Weights of a small GPT-style language model, trained from scratch on English Wikipedia: 12 layers.
Each number is 500 + 40 x the weight over its row's rms, rounded and kept within 0 to 999. Layers, rows and columns count from 0. Numbers have three digits each. The size before them is the row's rms in percent of the matrix's.

# q: layer 3 attention query, 512x512, rms 0.0395, rows 60-63,123-127, columns 192-255
# k: layer 3 attention key, 256x512, rms 0.036, rows 59-63, columns 192-255
# v: layer 3 attention value, 256x512, rms 0.037, rows 0-61, columns 192-255
# o: layer 3 attention output (transposed), 512x512, rms 0.0363, rows 0-61,64-125, columns 192-255
q123 088:508481553530496524507508488490501465477435479499543595486470500484579492584529518518455430552540460497544511497478491497446469576474487476521465499476464501560443534481463523474478513507481353
k59 081:495539468552512469474482511503546473442540483517504480514569455488509523475511470464474512479526538456483525563521464444463490481506524507503435549519548478481562457534482520503506548597449473
q60 073:513465502435530457503415510531487490538593526434466439519490541490446467509543466491444472441514535563541500534573531489503430508428439492525488448508475517511478503518535475507501467497506549
q124 103:467489505489458492535467543489463532532486502524577510480526497480490520462528500560545443462564566485505497511495478475513455436487394535486454468538527481435525457504436490522512524462436514
k60 088:438504542488497542439509514427557596436516465524491523508453464481501572479500476462556530503462503482497545477437499469512561540527491560515582511507511483496485471468492459550462507529550582
q61 084:544447484491502535561508495497489482535518423509474523471493571486547442464491548466549502469441435495561463345459536493483427574490508446568488520480523467508479525481524524535559465551554525
q125 090:459483439509446550550474448486560437444486553472477493529546502474531475490494609523458493534544514548509552457492470481495492574526566433551459492514499478499446510461543477501525469453477547
k61 087:463470505466546439446499532511530472463538558482482517531332480538540494500556485512509461521499601573439526502479465536538522544508539560469554557522449510478524526511459508477436438478531462
q62 080:550495533485514508438469549481470526459446510550433476487475475521488505499491495548538469562514524522475486451491586474535566556495526470430467515543525483540503509503505481512461493567543479
q126 093:517497569483453508453504456563455502587475521537472468502546476488508471456451433471599514521494447547547464489485473507578488477525481523545541469525454524498554544465437421486591472475489500
k62 087:504490449458481480533466516501532465546496436517484481513458589553542448496473510475540476514523484538563514492598491540535452429494478465593488506508426521477463535508507545450540510457559457
q63 075:479460472419512406503478476498580498504559435513571480527473460572507369502503576499492509477424549558494487492544456491538429529450466554485475552471525476537540482572534502510586539457456497
q127 091:513511482523469479508618538512518518403483522490591497513521527419437491494444577523514516503531581537545461479490465492539579459503490474557499532560478491527500507473508490519580518417502539
k63 080:494479500586503518504561468511463502484473518510483442431477548409531555535487414532536519503572459470535542460492475503471448481536397482505539533521456486483455498470438521530391473505520544
v0 128:501510415537438490459498478500498561431530519521536474463473489485473506483514496441485446539530466477549546541580464526473528440497515370600510538534411555488564553458568512500447481518545500
o0 135:432483517538484521485477487528526497577501459515434561506505507539516459493414505564514497460503484515422489465479559479525440528532509538414495502488544471518517473503483450514550478462457537
o64 089:468421491490558515542486533553522477522543506504482569513477502531543499530484447558548456491518500481528494535469463489527462561502495603440473506480592458589524492491492426492520566463480468
v1 142:517507525527448514516505492498506521582537475499428472475499492491489517476551505474534472487495465522474558529509518471490585504504498515449462499479446487543502493479519577525545483576543503
o1 143:482540475547496515528528559412487519491504465518471459479518475563478484530466473514463491497456467514481496453493491506540494509483430512499561547505592469557503438546419463528496528422443549
o65 104:449517459547486523478511567356534446438526501492527484481520465501538504512479478492474480549438435488516475421563417524530468485523477465594521558468573508477500475516467492514496530436470485
v2 129:451556456543515533557515526507482510538502511578490536459507489492428510443486464405429535446458478550498523441561495562571508470523507491531523474514454522490541406506467503477492463474443521
o2 134:479470525484488513469468551435503454463523520476498486471496455583575557479487537559590444516540487455525467531457454530489399559522465498465498477534503497524512546524448468483517516535475494
o66 089:476472536481446486415544471488503479427516514485500523463482509519548534495534460556593492505504471504461426536475451456471499501544525490450480517485483473506522590522516452480528505580526484
v3 135:524525536438514449517487514505531555545523524472481540498527519464420366488464555501516489480424443516461467455539517484464482507436502463465498437483454512528521562571424564485489501499480515
o3 149:547473481497520546594515497567468489534459422536524421454531459464568500472520546479521527487538554545528500537495461511506542485468534512527527583500510469542520462524492452499515591503494553
o67 103:479506478523520556564556449538453473494543459504520442473568453495637594477532508422516530560558589455496524505478512511544509548488485497550509583478470495470432511434463468525485537496491545
v4 137:461535504460575515496504477488517459444511471520534527510467497507523526523535518505556494536476586514521567542494484529510456514539526539547450505432561449378510437496533508428450513489528455
o4 143:541501474506497466459521479451512524498489574453482459534466518493478502523514489486452459492502463524502498527510449501477504478467526531469524511482476553565520582522549481465382463559479526
o68 104:536545468525506530554528493461521513606475574455518526543554504517491492534461460538482532465544448531508504505509487516505543511474530492474514451495507588554489511528489480485435474549459570
v5 133:496501465513472511469438426500484452471534493462478475507527450506507495561532499492477423510450454460505504495515451509506514474471483431577472533514478572519528501446561522439510480558546424
o5 139:476484510475508467523553448480472531535452495540473546402532523509470491534450495547451569501549502558429474469494545460481549518485518470416532468488509469550534523503501519531536464398448621
o69 093:480433517476506498558518578454548473507499442545504552415491491502551494481488491617502477452556517543540491452477482457488517493506531555458503502493584414462568466507491479496490527449479500
v6 124:520450553466523500509517499505541516464473486447508560515503497517471508532521498511496442583500471598496527509517468467453514486466501375526420492493535556544495572469476560483531498562512523
o6 134:498498504465486476484514459528458518557477513545499462454541536389478502550496492488429581515483527464450492484424527497535545531459513517489544474457500482562553427520525482522466572450474555
o70 090:508493499522475473495506493514420464549592520491525429458512501395595546501492516526488500476529559429538520459428486515579464555492489597512508475465500448530521448520501442529443576463507446
v7 115:527532555506500472518502455480465442587483428494470490522483516446609483499525524476513493482502468492563423521454466476507576564488514557397518481469467476476447456474480541516574516493488420
o7 129:456490505502521520522569537453482534431507550486527483481542506524453563499588451442422460544487534551442571475525550494460543417481496445558561486527523501535439506552504570556484516463523523
o71 076:485476501491518545454514552396532571491501513486499460480534555527444492464531519491401530513461490581415555418498580533468512423506512457496537551519494494521460517500537505523413475528452523
v8 141:482543528476505516487481404509531480490543425461462495501496544447533478530497532552567459503492443471505454471460505517529466480459528522479537472501554528546462554517540528550505502507475488
o8 138:472413480498501519588551438632477536530475490547520535443529480480435504514480494474432487516516498603442503474509493477490531470491529435547519499494477503480533511509487531530548511467517534
o72 090:545385504524566487480481530582517496544516471514502502479484511472453478506501514457446521508480510540487487458515475455468490488488477527501475533496473500509582482490473468499488553445553507
v9 142:502556494517538489466502534505536638467519499606517573494512506452479476477486461533475453501504449480516509454499494517474535535489512553457488451443517466447570421520510483498516435487488459
o9 136:459517474566491538541401488499531494537487464468523430473458488531501488491491521494539449452497515544528463544475482456546455483517552493546524540502495530550532522541473479496534540536498524
o73 112:483531477534561517529485468520482377577514537447517465437520494496548557532447497442532549541531516446493489552529517487521507558503517450581508513504451532540476578501435496471531499475474553
v10 132:429495523528482537519520544478530408493528449536477546478449460470496477467537522409460542473525527474460552452528473525471458475532445429558513509491516523460543481469551560505442498439564499
o10 150:518517542525497482430536535388540534516517475503438460480458538529547484505500523540477447460475466549522476528466455533474454503506537580385542505514468509614555530555515466514459475506481544
o74 088:554547502525516510471553542426536577463521499493513479516503514460539504541485440550493458478500508556485563532491495518493506524499577547439434528460459505559461490570579477511509457533481533
v11 138:561470559480513498468552555494578560484521478532485484545504499531544486507506467582433501511475536509410481446487472483445495483471388499473492483459490504546541520445520493450534378531525519
o11 141:472630502466464484465438470447478487543494510509556450474537535469411550528532431514524541512508489500594447529463544493539518495471590484526488468486493493518599398502516488493553569502443584
o75 102:443587440523498482515477532403426410567464512486560496387540501424464554503462472520554491535536532492591511516537516500529491542484596524605475491512507496457530454524467554461557546442422526
v12 104:480593523487531478458543555453474537513582480488465500541471509505474496459426484465467525440465515531456500513504478550480446504546479465576483512400475455480491498498498467442479450494545474
o12 104:493572519475470499459469487328562469536496503482508494545487518584443510526596486504479472541472478472584498587501476483494494478497546508481476448513449497579624521526575454533481516547463561
o76 077:458563464536502543579522489317540472547446478493553527435534497536493518531516471551500516543524487493581546556527510504521573498483526515511491443519501503531505447500529505485484513549448536
v13 155:509523505500496418528501472495478550542522539567570487503471443573443523428525514480535439531497499513509474555499517464545492509507600486441499446502530502505485439559521492502457550491485579
o13 163:495498452498456529503423515458495524482501517449546465513492551510505520488515528533502422489574565495447531481466546568574473541501428520598510544488481497481463532468486489514464522496508449
o77 107:444559445470424567499473458457565493481504541412514547494531548502531507528545464506497512498528500452439475466519544536515522482528436433567521528509489531500430598464458527558504479519490442
v14 140:470452469482495556464559487500548468447489542472575466463470492580441517481549495479536528476552609516511549527475454429455486492545522554543427424493520443581483560537470403535513535482503486
o14 141:550483517491493478505518520556462516529471452525470553484482576459548492514488535477492589492463488494513430482465522533568546513516418532492478573495485497456475467482518536474475504516432506
o78 096:525565516492472467540522493567471500500512492454470584524521484443557473546477516463438495489442479436555467466500492551555467508484486439553443517504542531436518485528516569483472456486520476
v15 140:449487449483410485492483498515519474555529503496516492474494528463388467490456543477482505446522533406491416499515505438554545494497434509462554531569494452532520426587480522516390535554524543
o15 147:587506511562515540500529514482485460470534451493514507539487406489609472450496508527576506490469555534509503507522502495525501479496540520504398568496529474452460575437478427487593501517516469
o79 093:515513547508475525505552466522501499448492440554461497540501456534577516482579495505505423506462492554482456539536523532465511446482558388516429523517526510410496597431469479505622456511516471
v16 114:468550422492431524436472484515525588494553561519494515447502563533477508484498472443526497452526474486506488476551469505500491492474531497540571489564490510507542533547496496556484492504504567
o16 115:487489491572527526562441529606484507556458415513473541466460448535555456490398540546567506442508499588539478475468501513542458535555450582486496539506501476451516492481433431463559533489475494
o80 079:511473507526583492539490465646495436475487487474452523506475452467562484514509473404542565544527524453518510478519479477503511518515460550500424527490472520504526569454477463473524540497508478
v17 149:456482496549495511504498482495467471459509504524463568516492469452512525498463492446521444511510445448480509504469498499475530526490376570551475555487518482425510481498527552487485508541509461
o17 153:543559490512532485458570530432522492483550443480487465533455469478442433514480459527478501494428484475487489468553485479433458376515638528450514490516541520614545527509522489477445438506539480
o81 102:508531511498537530507541522386547504508524469536550416549471480545480459498441471542481522498456501526478518489539498510486486432509583488459538464483545526572481470487514539519495461511486546
v18 142:531516522548549571502532515483426521448439456478528552503527503490668527538581431528486410530480455549557538521437507537454525546483532577462438516451502504451425603469525476533530477434461436
o18 151:460482481472503489492514455474538514474498515492462482501540513542345494561524462443467534460474466449430494497536500460477501405518477480496561479509482545558500438534534564532472506505514531
o82 093:527460534484550465507464470377528508542531525473511410524516500550354469511391513472464553482480516489445524524512501468548451489543416519515544486481517542608532427513525533526484548505434559
v19 130:537468485531496487505513510504528498532456550490520538506533466537455485499559457478465490494454455513510512449525459467482526561463542463528498462505511583562517454495433467566542541513508428
o19 145:465533507414491491537431460449424527460458467480492495400545533478562519523485539523490565489508564522480483528469562526496490521499464443452592478494482470537421506494477539471508556456455600
o83 106:491521502418460484548470468485423479456532474475483447441485464492643513485460534558522516488512588490491493498417539506516458494523490497460533518492482386441466590490516509489467501517466527
v20 134:510520526467535544526470510499503531509470437606502532525477422525521551514498489553518424529517492538519524481471518543537453543438502537405469471426569508404516364494550507446515496541465511
o20 144:452515470528433478474416500476497528392505605396528438495454516493456543527490509544529435458581529502457451458476491511540456518498481442557524442504482522547450535512504513485532453520497489
o84 096:445538463528457489449479519458525435483507591378506516450501557432481500519495460544499554478501485524440412466574521467467509471518567422603499470497457495505528544567490522469569437519481504
v21 133:464548479467436567462486424517581517506529529511509513441509492521480450517563549505522483437464509497477512476476522450521526535485547576432497381516509432568516497571481487465508460524457490
o21 123:516417471570532495625488514568457526513444431550526480410480480488561493502479527477540510481564533604483455513501458506554533492528383509533496614501507480476490492518473498502562553446461546
o85 097:520488514531535460513502504517482443501506465491508519444511487422572540509503503407487521564537517462498457487579453495502496515531458432595454597489473543443552522495458508494510521427525524
v22 127:471554494543412537490520459494519534555470487532507488466495492455545489462526523461521479433589420438570429475464506455470576501512491566427506540525534473512460518499480552516491502489466512
o22 127:501424489575548525496526475433510527473545472499460506497535431503442471520531520493461499466416547561437544499518499509515482419518458540522521509466471537505520467586507517548512553513548496
o86 098:571452518524551452443479491451501465484552464486436393506511502457447474528509530480455507536478534495431547519561470556475474456552505456537478532522412530582550536541532514551461518496524502
v23 146:537535522441573550545485571484470503490585523525473472505426442478466486478555555457472482436523564587433546489465476545519453549550486513506488462434471476451511455484498522472505489494531488
o23 148:514493517498445462429455511348546497497482468511450446470519542591497507526495510531505511544515437491470461566513441494507477524499468442473522513514441491598503536517538474561508431475401587
o87 100:455511475586428504471523503320590455493477461467523548415563484479542529523457463537501501573465424496536489504567488467536507506524525474596515548491513505456478475507495505486539477449450519
v24 105:535515559476554446538496488482476532454458484562511488576524513478541507477452442500540505517544496577570488500542502537472548446495565527511452480404513476496478495425464534509575493522516525
o24 104:444528489565501487464475508473537496545509611479487499532546505491387534490533520446404491513454505478509528517457502516482520525500504475551582475494480536446533495551529537529465516575516503
o88 087:498550440566515505491472549475497437550517561454470486460542504508435487471475552489467578495472473452492561457494521560467533536525494521518604520536455527500484495584506503491409496556470505
v25 149:466454513480541421484527487498463570503479506534482535507508479525479467438446480537548488509565532527472464570483544432451515489528419500454525498501467507517485622525491507532573523424554568
o25 152:559498496486526477506498532515532512525544497514513435585485603408511469459533467498422444512470474460528502451501488532505507526508599552560489526519536550471582405459448489531427532529542378
o89 105:585562417496500536517474506500486474496521566490530423558515555473498481519564507451438536521452460402496577459544515531507530531490571527508509501530489552538492428482471544494429511488510454
v26 141:485489493577504483505518466505396483423503529475490480509549467447509532466495496512496478488481515498478521445473465498529501547558551516506514498544433506528509567529472540461502510417446498
o26 139:523447499480556502523520548543524500618470502575542488498503564485547568495515499476479435589500446508485488486518504505421509484523546446543445507521511526447540577451502544509488424494542474
o90 113:497473532497496500444500499501540599588488482563538521575463562492501505496507440482514492493480518488475480454435535488507471423528493513464503469474527489491493512436515463539504476532576492
v27 139:497516424468561510535466557498573489500520511495457517488534543420474409500502495459484542512522477510489530448513538527490490435512505504532500475489500461502569433487529471548458498456499570
o27 147:492487522520473517510497538559479475536507485535482475467471467526523515450435557503611496467537488472551457557495459503566506548515496459489519537500527471488503506555507522433523505566518468
o91 092:486509549528468497471540497525468469489526529500524515466491454539483567484481561524587437513524542468508517577529492517554500551510497451508504515480552549479508520585498552432574489472533482
v28 113:530485514541488537522526584494452490500530518477531526498487504473537491518587482453394471546442463504534527454510461538492461487512488472534481575524490556457482544498487440482468436482485438
o28 113:464548526429502517400440463425503461478527510481474484505547472565457517520533486537606546474513502432476508560503531497496461449479507541443483439499456493578517430513551496475554560543501587
o92 089:470490553439520490495498442394454530513486496523508470498520493554458542484450486579609468481557553525475525603467531479545484531493491556470488450464509495574505460477534506509577550551436583
v29 108:467548509627443469451501462481465492502424495503559473521520528436541495450496461449467486452508411430507430506520489486486580518563501475564506594536478492491469518453412503472460455487476470
o29 104:478531523444558526465494472358526480518549533470465527571555449552445497494591472503461500543455554470476576538541579514432463399498549491448494455493507541481548507560556513529510531530558530
o93 074:501495516419523517537470517340491515526498470520467443533487466590449446487511491598499496514535552532478579555474546547471509438511523531403536475531515481547510512520563478527455558559464533
v30 136:488511539417534499610526563486536425546494447440465512523485526468589451530460519514545532514465515504543492490498523516526468506490531574459444475454534456500422479507506531498535508494494453
o30 137:490488483529473521453599495553470459438521595469541509501520413522425551500590505448437512525481481473497538482520480494482572466460452446555536506487445495476487556553559525492432490555526475
o94 103:486490545567475513446540479493465568496488486511499503493527495514384513480545567494421483462493448568437473475481523527498537465486455430489565515477454542444502459527538517523441458591484530
v31 117:517480491473544534575507563518457451493505467443491477476465526512542554552544523487492576540445575554529565498481534554544441479464546465559530537540502547450500544500529486512468495514500518
o31 115:510516476492457521425511528634483470511485575490500510499519448526517510524446509518572491484568427479515498484506437522471515566483425539432469465509452445502435483468527487448496485526472492
o95 091:509473519506483462411495468632488563510482535502508536555492496483451468477507471484540446462532509536477448518510446444481478530479434594427450448487488479554508462529521455512558535530488514
v32 139:505450502485469496487530499508516470505482501517581527509454468529487511515505512507500466522531519400585489489536461448464449570441480535473519489544506507513551522560457434558413574445564455
o32 146:553510520497557544497469505599493538451519493511544516482535539407620490471492475487568587448481549581449494508517536513524527394482561520490435513516499477482354475441515533424591536604519507
o96 099:538518554421532501539508481639456569493525489519483470548525567495599505493515480482503538477472556542446525522465580480519454431461583501490439500516508449535447559443502523441567467626496497
v33 117:469507539538456440474489432508508482489421468558531517523512588520497579484461430491502484519572455483542506447520492468470527494514474545451434520475538456436546416461455489455530454559461500
o33 126:469519482514536521483512511451482505440536523439508512535487443452461504479514445450497521554416585499500524521520553486516479429483532491579527460470550525510459508567496522444483583541511487
o97 081:489532431499522533494523573484442442517478519466445434464513502484475485491468532511484565553462494546473515544527499576466507489481523423553546467508486503542453536566520513418411544518443507
v34 110:511506392485521522488461450528518554406579471452478501438485471480463428567557623502511469436467495476439556493482490522540483510488517426552560551577516484501524558486571505428443419490513505
o34 115:506430497547492500510463518625513495575447478576480459497481492504535480489409537573506482484610442585494467510494486468491494497507450554433504548500511470450540467521487460512545523447491500
o98 081:527425546522495479439464504596515462542485518561498489542478485444527540516528474500493481546599512476529463525515497448504468501515476554434459498490463497494582465539458443512581577413518514
v35 118:491488467531558518490444533507521459427481573465529547478507439535481528531589444493495524540466473415526532478469497534483452577496505578524536495548511474427518490508510434501485579442509436
o35 122:510463453485533540545493486621486491472474444481506513428500538458548465509428510500604479472511475553483477498557500488477509479539556484494492533520472517509411546463479550415470415497491508
o99 084:531439513466515500556486431595498524526456475536510461528485545489519474521423498485559436475517550573474498551465496461536475517524527462496465486485554544521505527428490535484490428498494569
v36 128:445537537530485505542481486499505507552530492574456488454541498511428520487446554477550556441526460492529405437491514493577586549542468596361583511555546467473427462572456509507560585490438520
o36 132:588393470503539508541533541489488505398530498451520485504475441513592547489521515503509389540416519535457525487535437508509460509505529478582479497504501529504453582480439532526490438499547430
o100 098:554449485511480483424519502521520465442499484467476475512468493471532523497578503451460465506405473529415477513554466508458495437533553429544449494524484519494540558459487503511488384510586518
v37 148:516510438482551531496414534524464524516513537512489516486513549501559425554528491520492452475477498550508526536478467511503447481487485492493458533523437489383471519512505423474515464518479422
o37 143:515500537424477455492529494518492467426500501463482455521490452533428473513509523547535622508510540398478486492543488443515518455499468486436484503506507485563481478498515511502504469472496529
o101 107:464468550495488500566522507476503494474488483515537489466504404560448499502497580554518524528521531490539453550520499441546539509462444522496522492512579470491512414470483537464524520422481557
v38 117:492491522520477530537485465514484494465473493510469505471557519513472566540483484506551524524533451556527490451501526554553558496499548562440554489515483557515507475522496580519550564530425547
o38 114:500431464505524518594563522560460516494457462520503510421488505483557540526442499462504469503494499539488494476489472516505509583517444492551518487478528473518460518496430525452488482447489471
o102 078:524457484486489493459529445616515501459527491470467493498486536455537509505508495399499499498455507485482480459510457479493465486538458482544434494468504475497504558478488459497485467491572440
v39 151:485508519517571532515507565491552473499505485501512521516478484479469454517513528503538548432480472477461453456431489466479483620541424601456529516511587477465473477508470480509511523460482465
o39 159:607504496426553469493509504457507515446489472502500422503483527453554510498571510510468496548420514547515490552550460463466523426461588492503509522503423521589508574515530539493427493513526542
o103 097:584560492458479496524500467451494475512493478500512381538534486461569532491511524531443491529472542533472542513530535467521499424468608464521482500514450505504502533489500556468466420494512627
v40 137:521473469508584463504504563511531514503450483450499555454495485458505533525501453538477470530487488519522526469488508486451513554503501565417505412501506497522527465530499450587583551469496437
o40 126:473527468500487546561515543633484515500475456506538480478457549461585511502489516429534452467511489496524470471495525488504524495516513455554523577543533486504414516470450538435441548468517426
o104 089:505545488498484523504547447660459534517540555471517463566488544523581515499485532377478486482457507453442458482450544506546460532497488422529496537469517505506442593467486525442434497491507482
v41 112:514516420553495599506518495513540539423469524447538522499498484486546485557583487452523545517402514454524571499457506495510463479498591557580493518514514510505565484504484533514435430531455514
o41 115:494565485480452528523515540559444444551483492519455490439457454540519489522421520536572557486539488500547478484529504502506511505499381515414496526495525463489468535519506508420511469505495537
o105 088:438534574429455505489538490503521495486528476545498511547468454542492471496447453585515457494526544524563468455510467466557470452481423463469472465455576501454554541566521488506530515515523502
v42 143:485482508473463558500539507502551517506590465556468525456476462564473489506596506460452463521476560521469572487531449478477457495481443459490487502491521531461492525523535464489503474501529510
o42 149:499498516504457488450463512482490550428488484483499456423502570508514512545477486555524504436513452513464455480420510516551439501480479561468497494489505488611507432496473460529523566469428566
o106 098:518507500524543470486523534501476460453500550445543493413530492430554566550472444526531498500525469498493471532506504480540466565472544499560398518457510511553507465480496515517558523444477531
v43 138:486431498531488474519538476495537452468433476556588477515520477497561510481549429473522539552565596487581495533519502406515542441504442536488439504487519484481492518469487460565500519493518548
o43 149:523563502469524504444527518455442489453592603425465485546542529430453522469517448484529504500465532413478516456505533584531489490512540501510492516497553541455440464463501566431477508587546434
o107 095:527594497427490521466509520427430525474535614431451501541536550497374462519513510555516457467438464488438524505527510574452477491480590464458546482489579564581503515546505595485531489531520468
v44 123:517512596475476488502564501490451526501502475575580435529498520554545534506474525529543517487559543539568478500478515466496556513499500485442486502504521522495422537519465491506471494558513542
o44 123:565499491499515473438478445403549509492528556462481504586519486501448514497579456469450514547395566474458553496497471515548470451485520491538456464463451530511493505479560507578539482555516516
o108 082:547507457521542467500451499434536486567498529424443503490520505476407494478523484463473540525426517491478554506537486522504497476485454549529510485545468507566477486474485479544544498491489531
v45 141:465525433556534454476468463509408509457457555474529420482512529443522523463493450495499477455547524487485476522453519500542604482589506553476450482555463413560462570476467476507554498528469501
o45 150:533472470501562497544548506518544469569514456513454558554559496520475474462492472461496495576480475498481508499577522478463514492557515448554494560531516522381505542470475511527494450486501469
o109 091:530490463489495540518511489502613461529468456508435524572522500566426403495524490463493515534453442466499528483546488506463482484541476460504593521531573550427553499489466464508435514448488527
v46 127:516454510484497506498486541520455456476560524501484493455505484504431463544549487455445494503461524530478521518496442500489550475518464482500459580571453525490465566486511510439516491484494404
o46 131:525470511447530530456563501571445480469497495517495517451586510487522509486474483555513592499495454464417465519493526440496542520487481505480458500491506482484493461472490468497524496480417589
o110 093:446439542474500527505549532554473524480494471546501506436524464490556496518517485583513395437534490500513450576438473448549450516486503514526453474495591460424569417473503474509537502483485543
v47 116:563515498506571537545518542481540477494493502381494473522500443474559515537531551522486509533461509585496552469499521549497452563494563546513454422429504471513504418454521474541531522490504452
o47 124:468564516454472452514506545486491523523440508526514460445480556543508564543515490439520506511555472479530475521502497476475536530478425439505553523520530465582450531502514543480446492468486524
o111 085:439574516480421484489551482397521572549480521507541549495498525543532551484442488480491497481456495491512475478456542445539493497494434454526518503430574500446491541517535527474482473528485473
v48 129:504514559445425521465479448503531517517499456471477460490492553517456529495435549493533519448520468486463467455440565505500532465493487520486517516467572481572523451465509534470509486581478538
o48 131:513458459576498493581511475469528508519495444557505538476474461487475463519485505456461495517461511565522501539506459477520506477479492479499497462471499458470526494538493502548539502486466526
o112 092:536468468553524451489458569489542392500554445514486487452476487413503501500513510413452497568503501457554504524617429520467510489504479486546474484532455473477501474559457492510491536434512496
v49 138:471525550535487451496543485494477511532492491477471490507512523492474445478472461500538533436509527543360481513438531475513512463588454526480474516488560458507444509504471534436578428503464547
o49 139:516555497453500460489515552445527489512520505494482445576469487496444509480563495524416453574433474436585528491509522493458487513490528568541539506493529559505631503531487454548386541462525471
o113 094:473574448502453533483496539431532481477473514511513463522512454496482491490528502508438498553435427484534523463545513499471534483485507486517551502480482567447507472516509517529456525441494531
v50 121:494480525557462457448506474502479553501501569491483483530550576512504443468513445483457530474478458467463435460518462436430543440560496443567482550566484516564448649462477474442566427467472455
o50 121:502507531403551501512572475478498481584490469530521560530540557480453534502557507507461543549466508484561548510479558505453506440490567538458499449473497541481641432516498512541448576474539523
o114 092:539478482459569518563522540482454513548500464557528449509488484509479524479507538498555512509559590503560599534406532527530512527491469607423519512504490504524501428480504500552403604447522546
v51 127:533526441532535512480425530507509592487498576490466549505507521466491439484554486446438471508476425524499556499495440537419489504515570449555445511486433540417558529502474456530484481459480441
o51 132:464512521421487495535448510522492518518448432526468463485493568541528465515485516525552541463490495468484500539506553448494476484514491518443521479495529494583516465513480501503492548478505542
o115 105:471487514458534516587517471509477488538507497521548452516493470575587536508429512514573541511528566487542550572437562467585488568488425548485520470452559466584432536437496494487492557472484512
v52 130:528469523484582523590488542499496503470501499502451531500544457460544440555530535520501447599414462523503567454471539540485474517497540533454439502522464508433455538516493514490485520401468443
o52 130:514476493459495492465567521600476472493497545510527427490491493458510563493490502503544515492554474470473490461516434497473528470477534460509545540514524503539486498505503552450462438531528456
o116 102:465481542490461496443534484480483567520521533512565468537456510515476556477503500512525470463524568557463488503445496487555438472503492490497564521465543524499528459492492520515548452509498553
v53 105:508444513530493447533550562479469526532468461556507508552512489456563503448410453536505485545597504531529480547555485514443522441491428450514495555452504560494482523427499480529547529491571525
o53 107:483587539501508473385478478412566497466550574446447471600509522480433485497580480523418505491411496418525552460463519518475457527495593512469502425501483557511553462494520488521458499562551452
o117 072:529583451512503492520465520468481504499487562487457425539497530516413459477555528580465541462447471500503582502461507535491529554496571547441539448545459512551510495539545512466457482568435499
v54 119:435554446455448497477459416513463542471589484501472485436481505478413467486460585486529461459469547479473534519458499506520494487538533462492485494541466453491508504554539545417378491456502491
o54 129:549395490579513518545506542564529498556481473557522488498422510524586481486466548526502453490542468546463473498490455492520505484500483558500424529502532471492562528512485463538535495495495456
o118 082:529460534555547509477506515538555486527518507528541544539460502479585528539539475448465521538541466447508454503549492477490514496491491474527430492491505504529529484456447460540572518471582462
v55 142:477526555464424508516507489495488541593528481523484519493467473598499559469509541433500478491449513544560531533495495519544528568494554477494487520490525473476456528518483557469491486501499472
o55 146:500468462579490515437488516441525487457521573483552487484506447534471497539531506503477507470479481493484520476453463527508466454479411596507517478510480494497519432574497457563485584527499501
o119 096:532477482518554449420463521455527475452512522465525451449507492462516461534537451472500572511534463451472489463503473515443497448517460537511483527559409494556487459523515455599428563575512520
v56 144:467483498469447504524501482512550440553542545561544479489446464568562507513595470434486519516484570447611502516525428423488474493473595588494407441495492487443502488549542479559575541524495428
o56 146:478517461568484541480560537564435507441499517429488558441554499492462515513493506490493587476482519567404527444520553525562567489512400505499537557493433491499374514529506545472466498509480559
o120 098:516494506516552523510593555552476519457491502405443541514536501485492459529484520479472525480497503556443491453505497542540492522486461443491496568486491539509437538514501527535418454522461550
v57 116:473558515568408450465472427497432463540483544530509461505492548493365552478461455448522559421512466452486428491536505513572523470506504439529568544477516538511480442476430499438469507515486499
o57 126:465463488502520533549461487422499504449530532457512563516517483511511479471505526512471443521484549503508537560530521508455439503521528515506489415504521513443515500526481517550561513491499515
o121 078:481442439485506532492445541517530521434486454539470500448477508532559447493513546570520488528535487527519496523526462547399513436523531513429506451569439395505478514502561503560472531543487472
v58 121:459468508459503470522554542484504456571483435514466529489507506538462481474447507489588544508527536515477493521546549481509469457546405459473517544492540488449427468563468497522461539429507576
o58 131:540512519482487508431497557474513525423571542449539455584428493469576505460510501517528410444465472404538517482449457558521456549498526588536480504498547535512506494471458442459431508576529337
o122 083:491552505478433517478493483495451598428536594488549500577467506530511520492566473456484459435417422497434498552456506545496549493483553482497479469486504555558479519477485532502549440606516441
v59 130:559433525493529528538502508506449470445503464487547507543457456496613526535561522538484422600438500481568604504442527487494460486420570493510446489472481500442540519453567535485452497527546474
o59 135:473547459552500497420512472574520497539490585540510471511526484462392495534505495454513548471584491524414517461537473501475570443477490487464512484509466473539435471500576532507535486532513555
o123 092:492481544496544466449507508498514549593493537510499468566485535486410475466429500493523533480580551521423476445527496489513466499496453521484553483501482501572420475533492500565565516535458546
v60 132:461545479513561567520481559491472534425593507531470480491448486439473461470581497403522511422530526506497518505467455513479433508545562567555578502499474506452566493479530511501462502430474499
o60 142:539451515520484505463499581486533483592465460562475472480464596581539528513476557572534447488510456545521451549509444523504498511537501512457454499511396511573566555544512521498476442549500506
o124 094:534521522551508505469573493481561480564486495488540546500528541522517516580453479539483503539500505461533527470544527496543550522508494477527424467474474561577484540537495507458516455494549498
v61 130:509395471453538513520526518511498473470522473472515487496492507506524492544465501527489519531521613499488512527528480442509470402484501538616445508497471480547501605470533460581513497490571495
o61 135:525553506501491481445553497625469476536498548551472539520551512463457516494459480515482585498523464478502461461465514527510574545467502479434504525513510480380493454443527527433519465570448525
o125 085:518532543530492501507538514594453507495499514530475562549511508480435474500509522533486463424487477490541469467459492519534473529422523539428528503524570528396539428561478553448545504549449524